Each number is 500 + 40 x the weight over the matrix's rms, rounded and kept within 0 to 999. Layers, rows and columns count from 0. Numbers have three digits each.

# layer 2 MLP up, 1536x512, rms 0.0421, rows 685-898, columns 448-511
514572487432513553453459485572493470450580507404480459549446460460506572506446541523461440542437460522593485486560485532475504542477518549535455398447558476474457521545533394518592538480526431
477487511488536548565456425577482489514536550471523463468499498546512538557437477476488489482500516540487487488500504538446449540483519534470557415510534445447474599551540442534469453411561483
497513486485503492513502510477503526506557503470458471506456450503550591491500539519460442496440548416543528442469471523522480516494509468526487477432472491467581456490576490512473478529494476
465514527489579521483486544460498544526507499461518585463481499505465452543499516492495557508481496501442511509538483463491492478488511496503539526534518555556586526464489529423501510496508537
428586479452386490439474463499448537450510561425516536462522497544511476527430493510464515454466541508457496472501506446487441518495503456537548532531490433501485528470529559459576504456496601
524477489402594513529507425600564393519480483505529515480468412480476527461441500521484493545500516478448541521441553515546517514455512524493466496561476421411497526480507545474456487526511470
559491449510480428465506484540523456453535549542466509549442511514565488499497460558402473505529464484566523501528477450492458556515546441498466452503520517526463504575489458492542494540494523
502587523536562546503504476555559535510500538525488488515520523482574520467499562495503530541505475580509524436527462506523549535502593447560450479594515546476494484531491480495513466545469478
535497457536465510608497534501485498490530501506492533414543480549487555541477473444511473510518531469576490498481493524530523495488530486492471470553561514515482494525504560530479452543515473
492451492485538441491508513549447493494491571475484472471526544536566508568491446578499472440512423563435439516500495412490440455461505476503503441540520532515532437553513494582574440502462553
500563431489484517465466494382463554517425525557512434534525490496507513511484444554524571503439492453477539493503589438548445528469495441518509465454499500446494499449520516476571521496492486
556478569506477442478528486458458378470475510473419527424513482538510436442545577558469492463485465528585543453483526516514474469491538487501449440516573431519488530450468543544544460505543463
529503530513575469513525440478439471488443412475524592454464535566492509460446520515491433492455554480542446560445452571492488542413573510468548496536543435515488560497567475481519465534477542
517540533434466461469511497517476485551463458526499579456506506464489539528464488483513514529460479467526564448478573490490494515494497493471485457441564554536493483530496456483470501541527468
477536511486530525521471454438495438523493430530529465553460547440548503531501448479441467412505434484458505463494469467509505501536475451534527490456531524506421468510537480530508540510502476
587474527533507438486477506514535499499462396476460525500479414584478425545456560489476502496479538568501495448569532514542425481429494484594529526507558464512503487558528575592440478532582486
550486515542524479510515464490499504432533459522560458501517368486569532518553561443520537489522494495488471431539516441514481487491514435440422517447519481453486570499573520460472549518500512
475491567534462462534440505483487529549527513450528415558479514433523460536503560501495498480464512513503516507519480522413529490484523486570452542545563528523444497508471518521471493474494487
490457458482458479523425442527449514524436515483446558457447475479467547503503556575499515522471453403542474496506450455479477525437508484475516436530521474475496530456494524568482489561557487
548488513466501507477403424533531477430482558446472513496548442543463472544444500485521555528527460451472487467565419530586536506513518568505510496513488560433461538538500433543392456541511522
550573416567475562526452529516488449448529460488482538533560511436487479429471561510478447491512479558563425529565412473546466493459492456498524429525542562459503474403565473510480447577476525
487487504520491477488531442465494504424400448454502413454578552483483479472380501496499471442543505539585466556597504518525466542449464512457558472481492558462495495466500495550494421522580501
512506447579511558486460521438470470435548505487490518445443527567417433451515594553503510501494546547522525567592488490494522546537573457578534426461618427484451505545436418506517457519538468
547531527392435535576478392463517496479445567458453532524427446515490489444482471493548420504501480475476525424561539586511440491493540457509522428570515504530529532489476507490472474579469485
542470560555494500450471521502466460547514443450567454545475559470483478451483518491464560472469434566419505493481517480502448532520556529438459525550527435500411477533565524541482480497503459
514533505468478570513502506464526468519442441433522466508501532441535468432569542522484528508534481461540457497489518451514510476543493488578404488518531572473480483506437465515529466470528472
546644496441433465517538503414456444495533524509505468455499528450543531492509568614392451451489485549482482520516528493480477491565554484430494558479583530481540481551571455483506537447486539
495469530499461510518477542380478434498535551462473478506435494593509409490563513537502522531453433539503455434490511529529523514546534471530523580490471483502485527473502468493505445523545557
491540482580541549471498481425484465459470533528514460509464512488470464501501504436473512435440584539509512619506523561493461557513559492564488420530567530367569491527519432467529467540532436
504531470525566473551475506536553467450485474481413495501497442540491511427422518495478576544534436481526567491528536510489476536526539545493449433506545515407534470510510525589475433491447469
460595536510430493460494546383508564523467470462423527431496474517493561488543481503488509486482555494495478450508511505506533567534568469509507452568503518464549474480474504463466483506506443
498539487583474518544455379503492573496526478461497480491435510500463460504536570481411517503506488528525511514519521482517526515561465474443499539483539489553530559532509511481423442503442445
550455436523500507512392556545553519473574576565536509495533491504493408494453533529478404487546559492513614522547475470465500512520584539473457469454477474461439532595488494534498443521526522
441504495455484561475478486546514490498532550545505483469466512515482506491484535500493475454489518486485417478484482478452472556489511460504494420556493553498544509444497535513492507511448602
486606515458500499534513510493450423524436458475517515467526543450531439464478554501539446513509504550483492522508485485530504463504524461500510444497565508453539504536507523520534558436507500
518510478496505550485574474533451526559459465478473523579552444544467469482487559458517523495460535472483616491515443521489426496508534523450466544511534457524573559532474531498503444468502507
595515527455489536570449517513535463461448465488550494437445449524563482457482494473381548438439485510486504535469478553478449479558547455476493525481494498502485510517507490502457504493507554
517542504497558580476427483413553468454526453453455510514461510521491525479478487520541543544538464510539450513425501555453496573401544538465475533518525555492452501498572516520507450529460503
581570447509460464555495445491512540533566514477575450496523495444510534517507546536447567515418530461528427517490477500457505503542534539529484492459526545505445484506488480503551479477476508
525547542485449527437419496575522558461534509448539437481548549461432444485542502532462515415510518524501519517499460455463519415516522482472431583588487510461489552559487461537575495470618497
546536567488489473508511441457408431512519515503510546516488462521531498484476543566459523475477519428410464555532526522556562535509532475586537491502516564511420549538521481451505520555502583
528555490459492491453488483444537494498495459442511601501590478556475399521483564491418572504444476508438478548521460493514424570565586510504406533514570485460550496553456470456419475575626466
466491506496520551549524494518506490463486501515464472486448469492497503563497511515511539491540465402521499467476493510563488501481532491523471476452493436484461461526546517560497431508547491
532533501435567556469541495528467541499491482497488457502518421495533487497442530490499530472446570487464493540493477489551512560402528483490496458504492497489538497511537445493528474395583438
552493437531473533528509506496497458494556543434468555460478468469523528603457524497516473513567421548475548606487487424476505459418512390557490479515525471435536582501487519488481445571514539
500482497575524516482565510463479517485496564461491513526490449531565449489436541555432461478519473504562536461448530450495446522506505509536530503505535425452493461464470508475480437563467526
524495523530555498513499437511529494513477492478524453448513546490469453445520548412476512524477453478450512493489454520542491512495441428538529417501487529531429562541500511484506422552518533
504471545535496466545544476423483476417492479515541560503532495543534578468597522522502499545440571554463541475513550504560472486442533542545441496516504593478571485533444451518510483503516579
515526621521508493589488474477514539518436476491469574536506492506547543507521523526514470546517454486477444481484505434486496508529456563463496551556471479488520482552446514502489563549536457
539468552555550525509525475416448455513567504443501472516519457513493437508490508548492461541475466471563456538544449471569468493458464577514474456465574390495561477456507473470499466510502540
505477543499527554545500453480482518484541464515511424465519449448518487497479523470476470517470493504532513460575487508497577555545589490471545433533472458467484472454509540553470577528462521
465504525548524518494497456483467495536515443513508514522515495435478477499521456497542434531437496550540474525498489521537540500544540526529548493493475517434472510508507446451525470532564541
574492501439487490462495434426551431522483422447470552560461468548518470412486513491443492515463425448518475445546503525421525479470481478469481486466504466484458543530477525470506523496522525
511474506440414443556532509417418512476540466535502477492514528486504498515525503479519536507457453439455488497487475435511425578478517511547531557463497457503527517580600455514515478448538493
460522466508500454495514503449476527505510501513534478514475541442447501582532552509468507395515517449472464449539461467588522561480501551495467489496537477513482571540468490537475480503494495
462567524550595542416529433489511472535486510521524508546406489508576528483436529502456498479528542548573486505489493476580477518487533517472503467472497534498531521534502478499515520585522505
461564561495425522442511504486430483356494517439481482520487450514440531478538536539558543410503550443540506508501487510488549466438448521484503408598616473411460510568483462488488573489535538
517478484531464483466496452491473445517467511560462488520482502438591466456522575509519482540477479432478497474536524539568450486434530500565477547456552589499469503467452510467498540446475486
553481518506480446572453433559463448457469555467505527411471529486482487481469531496540513513535548528494556540504505480552469538595549419555458450455539520522476474507518513429593510562573515
422575554571444463526511538461468494461469496493465436477578412512552502474541538560470530524462504561516448433481440579547518546515515506484503470511497476466602520525518502506474538499487495
547507555552423475497466470485580384503481499479469528423469508561432491549427565518475431483536447471485541504536512456446483531463450481559525492470469545405554531501558387490493550541475528
509520491518482521436494433414508469542508406472485531444517482514535508537426511520478441460575535538495510487576475584500495519523571457458457483480525524465506497453506530457446530471436521
530553547485479508506522507469482487563485510472488538496511495466529475527553534527499534459388508518507486478515423556494523459463537479490518510551518426494526509541539544443570506537504561
485530440493458592536553498414464523489514588476560490481491481538479436457463493569413532500512409551500534462501504456561518565410465471491480474430537511489464449496474551547513536503541539
525545454497467516498469552460540532418472476499485529507532518492504567571540517562510452487457486540402501471518503494530515459552523488467569435506507485492554475513506498483542516553465476
475503497410467501468439480536512407451535515455436511485504488471500535450518542465449507544505490476462518511488474541516510545538503490520515564439506477427445535475486551491529507573551507
545507498497467485509480498432476436485529534572525524481411444473551492477428551522512537492588453540535464435624401461561457538550473568447484490477559521514522520537546575472498482544495533
545490489550472457531549521455509497427498400550551526460542486503590475444436569515503421454473581484482371461512532462498488498540470496542534492428494548492441544537539495496524583514568485
521549510475535509479500518393505533505479479508426532489564474415508549448467488441526531497447508521498522545487606481507530538497524579528524510504513529487506434527537537525506536577621468
498522590563468438554537514499453488524462504463541447458502508555494496512525565512461486488502507541460461430467509524541454518540563486510423498481564551508519508507598487445572479428520550
537576462502547526494572441532525532532518542496482487471511517472550497497467476607432496515553425548538502532553472534489490501457483489475412497518531544482449527513563488562494534583437497
525486509495426521507441449494492578560484514526519484439509473501493572512507518525544536591458452445527529465451528425512463516489497489579551498461551533500487533581525541469462475464555542
547545518503493509430556482494464463479525459472462439441531458496458491505504469430501532449462453440437507447509555501489450520509510503484524529504537465497429537511504468404471566557471514
519536512513541510474459483477486455483442536507501496491515433506576511483524536519516429476465509523478536461509430506522424505481529514493530538483605535501496464478438445514471463507482511
491598569522557585531455541488466471441472485503515456578539432490505486452517510512494478506474557438511568478472527528513502495470490536451506445539520479524524505466503476463522501510472542
498525473491441527476431516541489465472479488509475531442514456521543547581461494510505482525486463483450529452507508424529435479506496457523450477491461505478443519555474512469538578479508555
529533562483555494551461493576501514455522521469458526474501488508462509497521552530473468501483500521562508433488525501496494501467511499487502472495469538512562476451539517533548476556483466
490479525549520488457492500497460453521443570506524507470497440530559513480436578554450444461556547548579428487480495457452488563514528542461473400481507484501560559483551505472479464496485522
567490553482453498581421506419433509489471489500498481410543488506497459508497609536503486507578499533480539405476465561538501497440475537492504534529540499505468572491550524427543437449517482
505455439476482490490508549412526425525501537477529453443579502543460509565470549489462535501504470466450574523497524541501423487491520523497447538520536507452511449474507479481440512532467497
513549456421496502531560469569508470471517520503516502489494468511559532488469536439487506548478479496558508504450468488489468527536522547463485445524540540468435536466560568547431479526539507
497485456442481481500516503539489544461497450514555494457522498521554451566519509491519497516454565463459541481524478504557482474573547442514475479573550475546527545513499521470526557500514577
509482517485554538469501451522494469482449481523502490587451554540542505469509545515525530520551435505503468438527455503485488486509518501574510514443478396452535526507526539450595482563522540
502489501471512544461535475420499513486503527457513460467499525396550480512524541449513538582446513506552560481481538504519432537521513533486500439489561529493513504500491480562483531485584615
480473507510452496522464501472550526499544475560476461567559476502479500505512497454545506537467477450513503439552477552432448493473490519482481473500473511513494525484499561437493483489497496
553544505448471498470509460495552538537476474488493556483543529525510499506525509486514400480487466537452480545512433538467483505540484558503467565566472493471466470558514509557498468562520464
479501520461485532486520453502522529501501542457439491479489507475525518497582531461521506538523536408572429541457520453473492497504459478521490520489510524475503482464477562519476460452571501
574548508484504543511480448517518553529476476550479466467484455506446456508542495505519456485403497452502487565463490504516503528525541496437454499503474559500481528551520495545485508536499560
525600512550484464482491526443490519516434566518500490545512453466587531524499526520484504476492524516537561550490525473521519498475486515504511487551546511536479500531484509487453476543519541
518499484536460479427564543467550497510560529519542487463433554509503459496428548457425530425493490502558440490521475535508563566444536433512529478472500546512549551548490510443516474507511469
485545519503556545509560526497528555472515519489439508527568443435508489481514527501475522516453526524471513438534481545502469563501509524430509491475515538553500520476453457530482446492511461
491558533590519519531565514503390468572557555503393491469515516472461433473454509486486482528561517495568508470558434378510479507435517473510519494486541509451504536497474499517449507382512558
541511533439439518480503506498434484481524544528517479534506552460511510503510499471483485514420493487423525473578524491566540452535529605490520425514475512483513492443540535467533454536446445
532525519435501511525498502511484525508510432490530530513445474453488484481523566530524487504453499496544481525518519483483516496491511514456520507524502478504545558486512441424523458496510516
522470525475511468513573465566440569470491495490509532488483504488445513438487580515482512559438541507481537478495463562554505493512507446534448471538462492539496493487505503516532538492465490
575512447470456481504385453529516466480546519483449514492462577489482460479421530511505473494475497458532482490562544504441512501477509466525475479488549478537485527534483535519461556533517468
525599518530501507538513456508462501499471559507504494469552465426451478535473521504465517500476556532440479475584453554529484444512496495474471463501484531500477559547618473434468551450463538
491538468506504553426480507510488446519523451531506474452459517526447465558510464501513603397500480509457518495452512462531504519475532547408475514504521492536518514449503540549475509485551501
496571566547441491566556457497504466556534488448492466559523514552548567452480579500485451480505587574428519493490491521466446543534540524439482460518522516502498509488489512575520484514473534
468606460590564524498537504543504433512474535503507566557587446469544516477511491481515533487479596472607573491452435459458536490549541480380507546517469564468572514485518461476524483515491616
492556503463440546496465543468434500500481474513555558540476494487494499532484500495560489466463500481527514522492503468464483452516568524479439527455495416496464494553511488442519479491544524
498541516557409510512471505512459442452571546461499531514514478569513508516437497468538472523535511452483484463489580448576493495440560475546507476476484535525479480530539481511515529471495576
508489495508494433545502484445548494517510463490445480483535541524492502530427508530467531499484504485482566427541520530487439522513496482425519493557575554551498532507498425426541499528581537
497513532478447523524495488549524520541535473553473550520492525466590401456494520526516484504486485522499461499513455479584429509433512520580474504502518518439515499489492424484534473536502498
488526565492469537537474550506519472497564521502466501511522504548573554534561537524522531545580387509561551499477495416445538576499467528494507485535493548499502475468464503530517453518543505
491531493565457483484457499462536517534474516480484470508498477454573471484539553553490485461552439509466553524478488398539482501527494531474561489567626506505511506547511540484490519513545489
542554534511460455551514500480524426490506444492495493531460414478451529523502580512464440448505525429597487418500493532451474558440478537469532471494507482522472505456500428515548502487596452
509489511484550566455504441461471455548413455497507478512515525470529471480498485448542544562499452415547534526510489465480518501437459495470559451584457502436501496492615551480546506553452486
529510479515517459517471470476547464591520471484554578496535500535472520559461531546478512421508590528438456507452602525464525559502527536493463512444511521471544499520551521481524482500477454
545561533480545522508617467551466447515471512445573521507463440466460432471451510502438471367420521445462463455528530530611557499461467470559467554438448397537517526530487543539533449490481527
552549458510509519485495426545497519509427446520496499488505500498579492488469511499455510534505512531492512511494458496489432469519566503532494480492479480477481500508520528441418477461558534
671499458582612505504534513446455457465473397483464425445530477522463503566498497555533570492460508537499457494466520527497527463488450486522518512540569511577472536500503491408514550492516488
528549524534479486485512492477486461535493526505571491559459467487492475486439534449496446471426545508467557479521559477510458554485486480502510517567500527546501493481511518416502591456464554
535513514464551514467474517499530547583538517504540528474491517526481525525473504476508510510581541560498458511531529405538444523530504485533468468455606434529481590535514536436478467481539499
491518480526424513508507501451425457494452469560553445532486509462489572444543419478508471523421504446535491569541529503462518516462523507543452551595553458505506506520445547515537505523599473
526476539456554428530520507512550478441463519455553480457468440502561511463518458512503571478496514511537393441450498517468477546452469502522561420454492544425548535580607484546506470547473469
531521533540450484490509458507487501488516541437432474483510488459591455430412552541521609538524471440486486514478579549558512424448529407499516539459574550459476520562510460461527534539477550
477429510559495477485448496466418469511526482477462505496511526552582472497477465550424427499508409490465571440534511486527420552480493449491467451481515481495532455524508439511475537532494576
504515498460493484498509485503455475560529413491483529543489532522517474526516495514555486500595482454497516456466449479493530487519435450572502500506533475466447570479473485498457586514554512
497511541489460541483431490505465490540541463501546515472516477469460458508483468457491480534520522509533468529578502478481472490441540449467493525498474488483497523569481486475502461480551529
541562536472550500517500499558531503510491491550475490536486489508471494468493563497527471546469567489547455477576515481489469533420444492506503509559532588539469476517506506532530463585505462
501473431537498528451498521455467440495493534493501599535489511504541526434456490448505495486455497463499537500496566454486480503514561559503501508505508538444483509576581514482529552551475540
491540484444447531488514470574499481530534452502461511520524533489528456517503561521459485474481522504518476510506558456483494486502432521513447544491483483414527522538507499501574527498459520
546492528542527528509517520518439516420497423552524513491532509470528481500524547498476508398498557449556466489498496474557535523532501562538446463543514551488489533554508496444487521539539592
513561470496401543498475495519524537474514398421514553469463477454464529544503559513532487486513487507541550486515528499452509492529539503564447521514512483513489542514537477516524531563550469
459572486504502533480482501472507463501532501456460483468538446515478552548500498532539454446473515480445459538466497492543476495550544549447467501460457437514512500524516511535500467473505539
558478475460523544480470470493487464549619536507458482459503512500514461599440475546519554444549530493499402576532518503555469556429505510389483522476593491525489543566432550494530523535563533
469497485507490542467495459455521512517468497518393546475572500519506510570448497484468470491414484454515516503536528511472527552506508491457538513506532445512555540478471583460540461519526502
587444495528518451495463457503482462539547524586461500455442463495610560518491499483476432438497496499588435476425523547484456509503474507553462545509511520389441579484547459533502529497520573
491554525470443539555509464516440505528523571582437505443487431481519524493574595497442525571480487544510456536496451448466467540472544457545517490502557538516475539495420495478526563567538422
480543528499486534481503496579465557526577416501467421420493535454493480492517475545521496537529461427450438476550509581493434530479490485500471484483475542516539456481445476510576429512515521
485483504457485511481541414595541523434529454491446430515472503470506482526527497475515573466473467496431462560526523476486489540500591526564483518471490491439492511499563510567508509564437448
474524478479455495470485480564484573518462492511532472441528380523487430544577468543475500484493466427534493503531452397480503467492520501565488494534475503522504483465525480491468512533547525
439586490516500575515531503429432488476479506531537494441540505582502422499451554486469453500536505503516426544493446520543463523541486542485515406534574453464523501488437442469610557463508491
477503515589544456460516490492549427502480548446538526513557427477474509528467481486473528538430513529553542482502522431551393514569524505434414481467589566454517540533469528501488558499493525
437474500520570519573471435477555489529503487524390509494525507558482417481443584482537528484475565527480495532489444499464488531476470489494509503538517572485544560494458458475512603491543491
531512522463498524497426514467446501468487437482412559531497458501552550531493534562496406411449442504475535438511525533553549490518519538463502493423532528435549498497534452470557428592586547
500507506468546506557479524551484499524463538476463516486513519431468451529524506488537533531464480443501572533547485501566502579478502553440503543505539452544536484458523491560594516515454549
461512466461452433510533518500501530530550511498464462515515489511509475461522456501470479491500487539464499451506596501515503535529530475502469527489474457547493561512432514463591491538460504
498493553505495494486504465484461447520459463530480517471501486481493566478520486517547499491527563496595476474499551479509500529551522520466471474502515594388515486508478519474518505508492502
535546549470489563507529499484487470475474460502479433472467519519480511505574482493508474514506550549512475480480528481580492553401476557467493475522549502464483504521476487478577544463504519
533486491498447487491521464551520412508476556561504539518493494481540536531558526449473425556508471540507515469447534490492497504553471473529550551425542458490482537460485470569531560501533541
510440533506476509504460472441455458495487486435554468448465482483508502486562570471518565502476503571504493480604490427483511524487500394458485505495545492544514544503499526457535506499455533
588538513496441490527418496506488504520508525454569500478448545451498542560476448495526565530467447515412482441463533540550506489535488537516456478535517521508562571460489468453482446551511476
470467544528511422565437499471576496529454553527512482478555440533549452532471494496426531526487550488506543411538540595456475520503498547461475481535591501456478525479457480456546468529452533
479487459516474526534514434447568461464444472496511485447557546455448597498465506484507576429498500549506521525538468490498532502442473409506475471564572563450573518451510484390476421436461612
521494564422433449520435479496551476562479492462456444391397492460538516439494502539522425505471445535480515537527497444457509498571498530549518463541481515485531491505586515500504480501546501
545524433481425469545470514541510526434480499503467462463463476599492497567532475473475531531528558506559499491498481489460523501484510496489520493466444557570508464471510473545471486451491489
517498573476419527489437549506500497482530479528529515508485506519531482520405504445540444450501460492553530564535555504478431501552479510524488528452457541508470532567536551542500469529495532
522480483504488518527432482458548497470542483450523499430537520493554499486439563515485466467514520417565468496505537544512465493463501500444489496567559547479528537547511522546508436441549471
492489490508527490455460490578515507441548537564425470532479432449516515544523504587474549483501497481556510553539498517566481518516560426502538366453475462459427581481468469511568523524554444
489475525429544491467512480533455400463523462459500454482520527489510532531569463540452528492444473485447497492476497552487445503599551461507421495436550447511440469457495464504530572580550546
510548516452491507505509506487524495467585467497484482537465479419524439537522535523507533489510491502517489500497457487480511542474506475525503440498456500498549491492539491474511506517530479
526562532479526476494550518511474475533505503505478524523482546478501479463522504487523444463490511466510523513519561543444555491510462482484464512554602540449544461538509507530578515585501479
534458457503467480552446445494434436472597496520500474546460483501570529528510487601519433422446457475492486470494398462567426523513522513529444428446540504491523537503586563550514513565531474
525509484473464501539490491509525478514472502531485499470502487471514505415486494549549575525549486526481493459482500400434496507509528440517502471496521518493533518579497461462518514484523473
470549528468538482519547457511459505453521543493519512587463554483515428424551507467484471498464451563545493485544569453489475517525517516454487424447555508486557575583536577518508465460460516
524554475389446468514444482461420533526552493527493538473503499544515498474423546517472457461538549480464555424534445588545505510526509560500519521396555437489577520539487434442486493534485487
556509568509459456480531547581535511536428524506413554441477523479483493550477485578477474550455558484608471438516511499531421492537614521449525457476524491548506485566560515464475455494577478
493491514473565464507477440546470525399450507587455496425497414517498484555549561530476575525470556447587370396513551531493447452404559543517497470468501561515558481515536481510445481478522564
534511506445463515453484456507507484513514567474531476489559467458536456528470583483485509496497544489533519522507517447443485522463537521493509470527483509480498524534504489448514503474568517
542511459484513496530507507425503469474493491496501505518494475535617510485436507522482517599500525506507430511549519494485470589496484515465477508518567504516501508520552515485524587502490515
495521494553475463459434464431460501443541551444514500457505525443518501474526570499493447459508447508424501511500518484449469510477492477485501447520541537441564527542481466494475542623509542
517556534506552507561497535496464506476585488489456476585544486493485555494403541517521533455491508487582560474530552549539536513460544559448480428484513473466445453478553512461501602431516517
507529505432576461515489521471521459476437452494418536470560429492520521527537553475513481470499459514506476472548508455494436531487525465521425567513509437552504513574489424485457520538466547
503544502467488438547445558536481470496455438524557517390480379491547463484512554519519472511489511519547544435575432547444474441502468481455530405479534541517483510493478452509430426594596508
533554537531434454488511394484515510474491479441428528479495505493580524501426596464555543491395513438460494467532504456525502522512477547519506463588499484442493515543560553442474491500455475
581477522515504476558515504463474480492511468595567518454496529481468449477459543527547448503520467495498581466561529453512482519453552595494506504585548554418554476575467475499550518464526513
540545546466498497550496496476536484455500469516491463565499486509596548517462496453540484509529523535484505467506436491424530498545554539567400474501520430453493488559542495500547495508457497
492497549485453475535518478522440505475556524501523459545523383512475469520567531471466473523453478427526495491485470457478416538467555525485552454539444464433536516431502516482526515521492511
559477583498523560498544499454530487517475539461428535518487474444445479492500527461483551461467471551484494555478531496523422529449519432544559524508517526457582525522552561493563438465483477
500531481544448466537484468567497544501474471513453498474493441429521497441489522481498508472512546544425520521522511465499428519508577486566484490561481474439505465494607526514447506513525493
476568479463528480502542490495530495485510474499443452583465549481489462471470494498495549416484458500523456511535497573481505493508537462515505462479534540491494467478478452504483446548543556
504622525575525445461463502513531473448464518510490469374543515520654490533494503550517469495557531519548514489501500519447435459493450570459517517603481457425512525515531462479500495547500488
534486478506460518445491525521569428488480461483475473533499490491554491524527515488502551492496516505517499482466533524468558476547497473491413478470508509528492526521549482584536497499548573
532497583483489551491526475570554504490421512467373461511476418521525492555537469486517466507450528477621552432515533488507493516450463577541430447442535554486461469470519563521531420497430523
520536493456521525490511460479462517530497561425486521464535500447524495493480493513521512482399480564535462508453563499455477475446476421538567468460471518500463531543552496498496462505564568
522513526552483473485552456483518506461569529495489498489478490494494535499541532529509558529483461575534475461481460563572505555523501473531459468501522477494532511487480446531511512485508482
462491562532514594540487456535503480518465521510467510490479494499490568517466499483478443499489520533570530456449530468526444542444469447583465543515491483510480560522460530482557464523491505
503517545497442486499564458499487556510486467466549475447516506539427494543519575445495441529530499417463444433498554448600563534518496540555465428525511527506542492445548537461555499479505548
503486506503457461534506468487518469598499489517477505486508511469538494458490516529462484479559565558502438550507495465541540490462559447477474514449493483471467519530542525537548546532531451
527591409508431478484511489513510447487477564479517498397506513480424510456522511547478443450459509529511442529579473436573546461479482530534422442471562457423488456467499462541474508535508468
546461478475502555519440465469445539455535461508515455427433460422538536439506591575423587543511466535497463538492534484522507476492528456438569457521519455534424527563538506514409519453489480
533593509454454544478560454463482427519443417488465493508464462499488481527458539473484525505515542497579440487461503535513414505504507486542426472467488484498493484548478440460497487495506486
576584497509519505514522481480546463590499513501548538447434518479492473451556522489489467424523441518559439474478518507497507565530438517479453552535465460489506535542503547429543472519541505
539470554508462544488475498536520458486504500486513540546526522522469454585449516445507468460534496542557431451553453451478494488513584460511477497435527523543543600520515467486623440567511482
497557520596493515532468547441510537476557498529551488449583524488506426507546484435510526461412508504496487442523543448509454506495497454424515491529510481461508548506499477504502477555568524
566546508502507535501423486556536382486528583495408521540559555531557520482401493485487508500446393563441533483572589508386407588517473511475544491517496459498530461520478567418481508576545557
520507506541449515537517455510503503468463563536554538501485468489497507491546485527501537513449530449493530470493459438536464485516573441530543531457478471470502549425563493509537505512471550
494475506538512533490493533518532569538485512442497481469456494505526577544521527455518522517504501505447530492493547515518424508485493531501510558530513548502487494501503481441457498449581480
503497457495439489436478462489538505508502486540503492495466477396469434495496550533558510519496486449519473480555458539518490472536542567469529506546468562443494436566537548504518512466553495
538530440434504577514454435532484549456534545522493469495480458462521541471521491485496519434499518483507508516481480506462449487497520483532461517454511512501508568542529468579442475544563479
580518486491493536583482447489510485523518584548470510576503499539419516450430493471413517506520551483488443554565465450508489545484527512458452537473492426531446550514470528447490511496514501
472569513540565492546470490505504474524453556467513431458440544487489506476479483481553521463536492501486535422526499509544510530539509519526483517531570487514533574555543498489480452478540474
531499484518523481568505477512541449536481623455494496465491517469515550460443495494462582533497532485496533504444512547529534534457452473543539494452539537378512501477554483515619525536518532
496568551489503513413505511521467526514481422510505489418453437504462466557509487446569511457518504520544536532519574550488509538436548512505426508499538552512470503456505490448506485499490494
494535501413418446475511468527511498518511521471537455504480448487492504536512522488498479440504541496454501535537550457519547554541581538568460469518499493495503493482521530530546513538499511
533540456505548541503547482500467409475529450558478559545528462546534501473476482475550484517483491561539522467553558526547510493491502524535461530542471537428548490520520406503500512546603518
564460483463501512551498450425447455508471397526505519471496512410528540503476504572474417482514478495487469481515425397585470540433516513469468441477568516408474504491496481521511542505582521
492593531474477525481490506547536486431503462461469500507526506476449523531435544495486497454463514476465479559480516553562497514486525460503499448518543492471536551548569553441528514520515436
529503453537576493470508522509435433416475441511476475478497536435460527552578501442466475461473533476507544471479550513426470527472570451515479453471523514438482529492542534477463536533557577
570579580515510378470512511463525577488441520485590495522563477536471466500528485486437500515517547516568546508548505445483521489529459476525494518473512501487513650529607605550568505483491466
585520488529482524495507503478526483501464554469497489435523513460597519472525507560424512476563522570566503548521516536551446421459519457565430481484598491504493489527506466405506474552491482
532550496466532522517474487485515572533414478493517452528515513514546551536543569435557509562529524440487490503564481530488515524486527468555484488603480529440496519524555492473531587528486461
477517467477494505528440503538495501482419487547542459450518540439498487516519491455499457510440449500496558459456507482574466548557547433467510564450467493490497462483544477544511568658542521
540445510557552466522527501527479438439420504511435611542470503521418431458480585587524557510522539462443542425538482473457436470534453414499473523457552465512474520488470475562463490453526483
527482567532526544509401420552539448423491537479511451502402488517546488458486507518479481571474429494564515537558472520547428524480542534502445401471492508479510527494483578418457454573505505
466544471544489519516457517495514450489476475506520493493507517551522497525553509514492475575422518502556464511541482505536402488497523481474519513505539513506480498513421518537492414495507469
529496496490459475548498514482556433465506497533523493473559538483519496558498501574530524507496514504553470576490440438548426495515496471529494562483512399551497460517507497505503504465476537
516488559520533545530539463501560485542493504506517466574448499442536552499451483509477492581435464477514430499505537445504441557477580547517533471563497503454567468530526558534560478466483497
482508516483460472496392493437454486509536479495515510481464516477405471394551539477501547505520442574560525545468508391551469536420579526540530442483524460536446556476506448481494534520517445
569515497540441481435499497533583531515458521576460443557478538521461417454467558505500467529484490493494482485523491539512527476472560549459447479507543519466500516449473518497586589408526502
461536485447553513545524501497479452521460543471456536484509469457537439551414463533489552535438452468518516500571460458499503555545491536516472425524464496504471514558486441471493489453504521
484511480527486465532532396472464525595455528440483477542534532494513442473502525505468517504496504489545508491554491497512444430406495493487506517458498469503548531579496552496549494532486455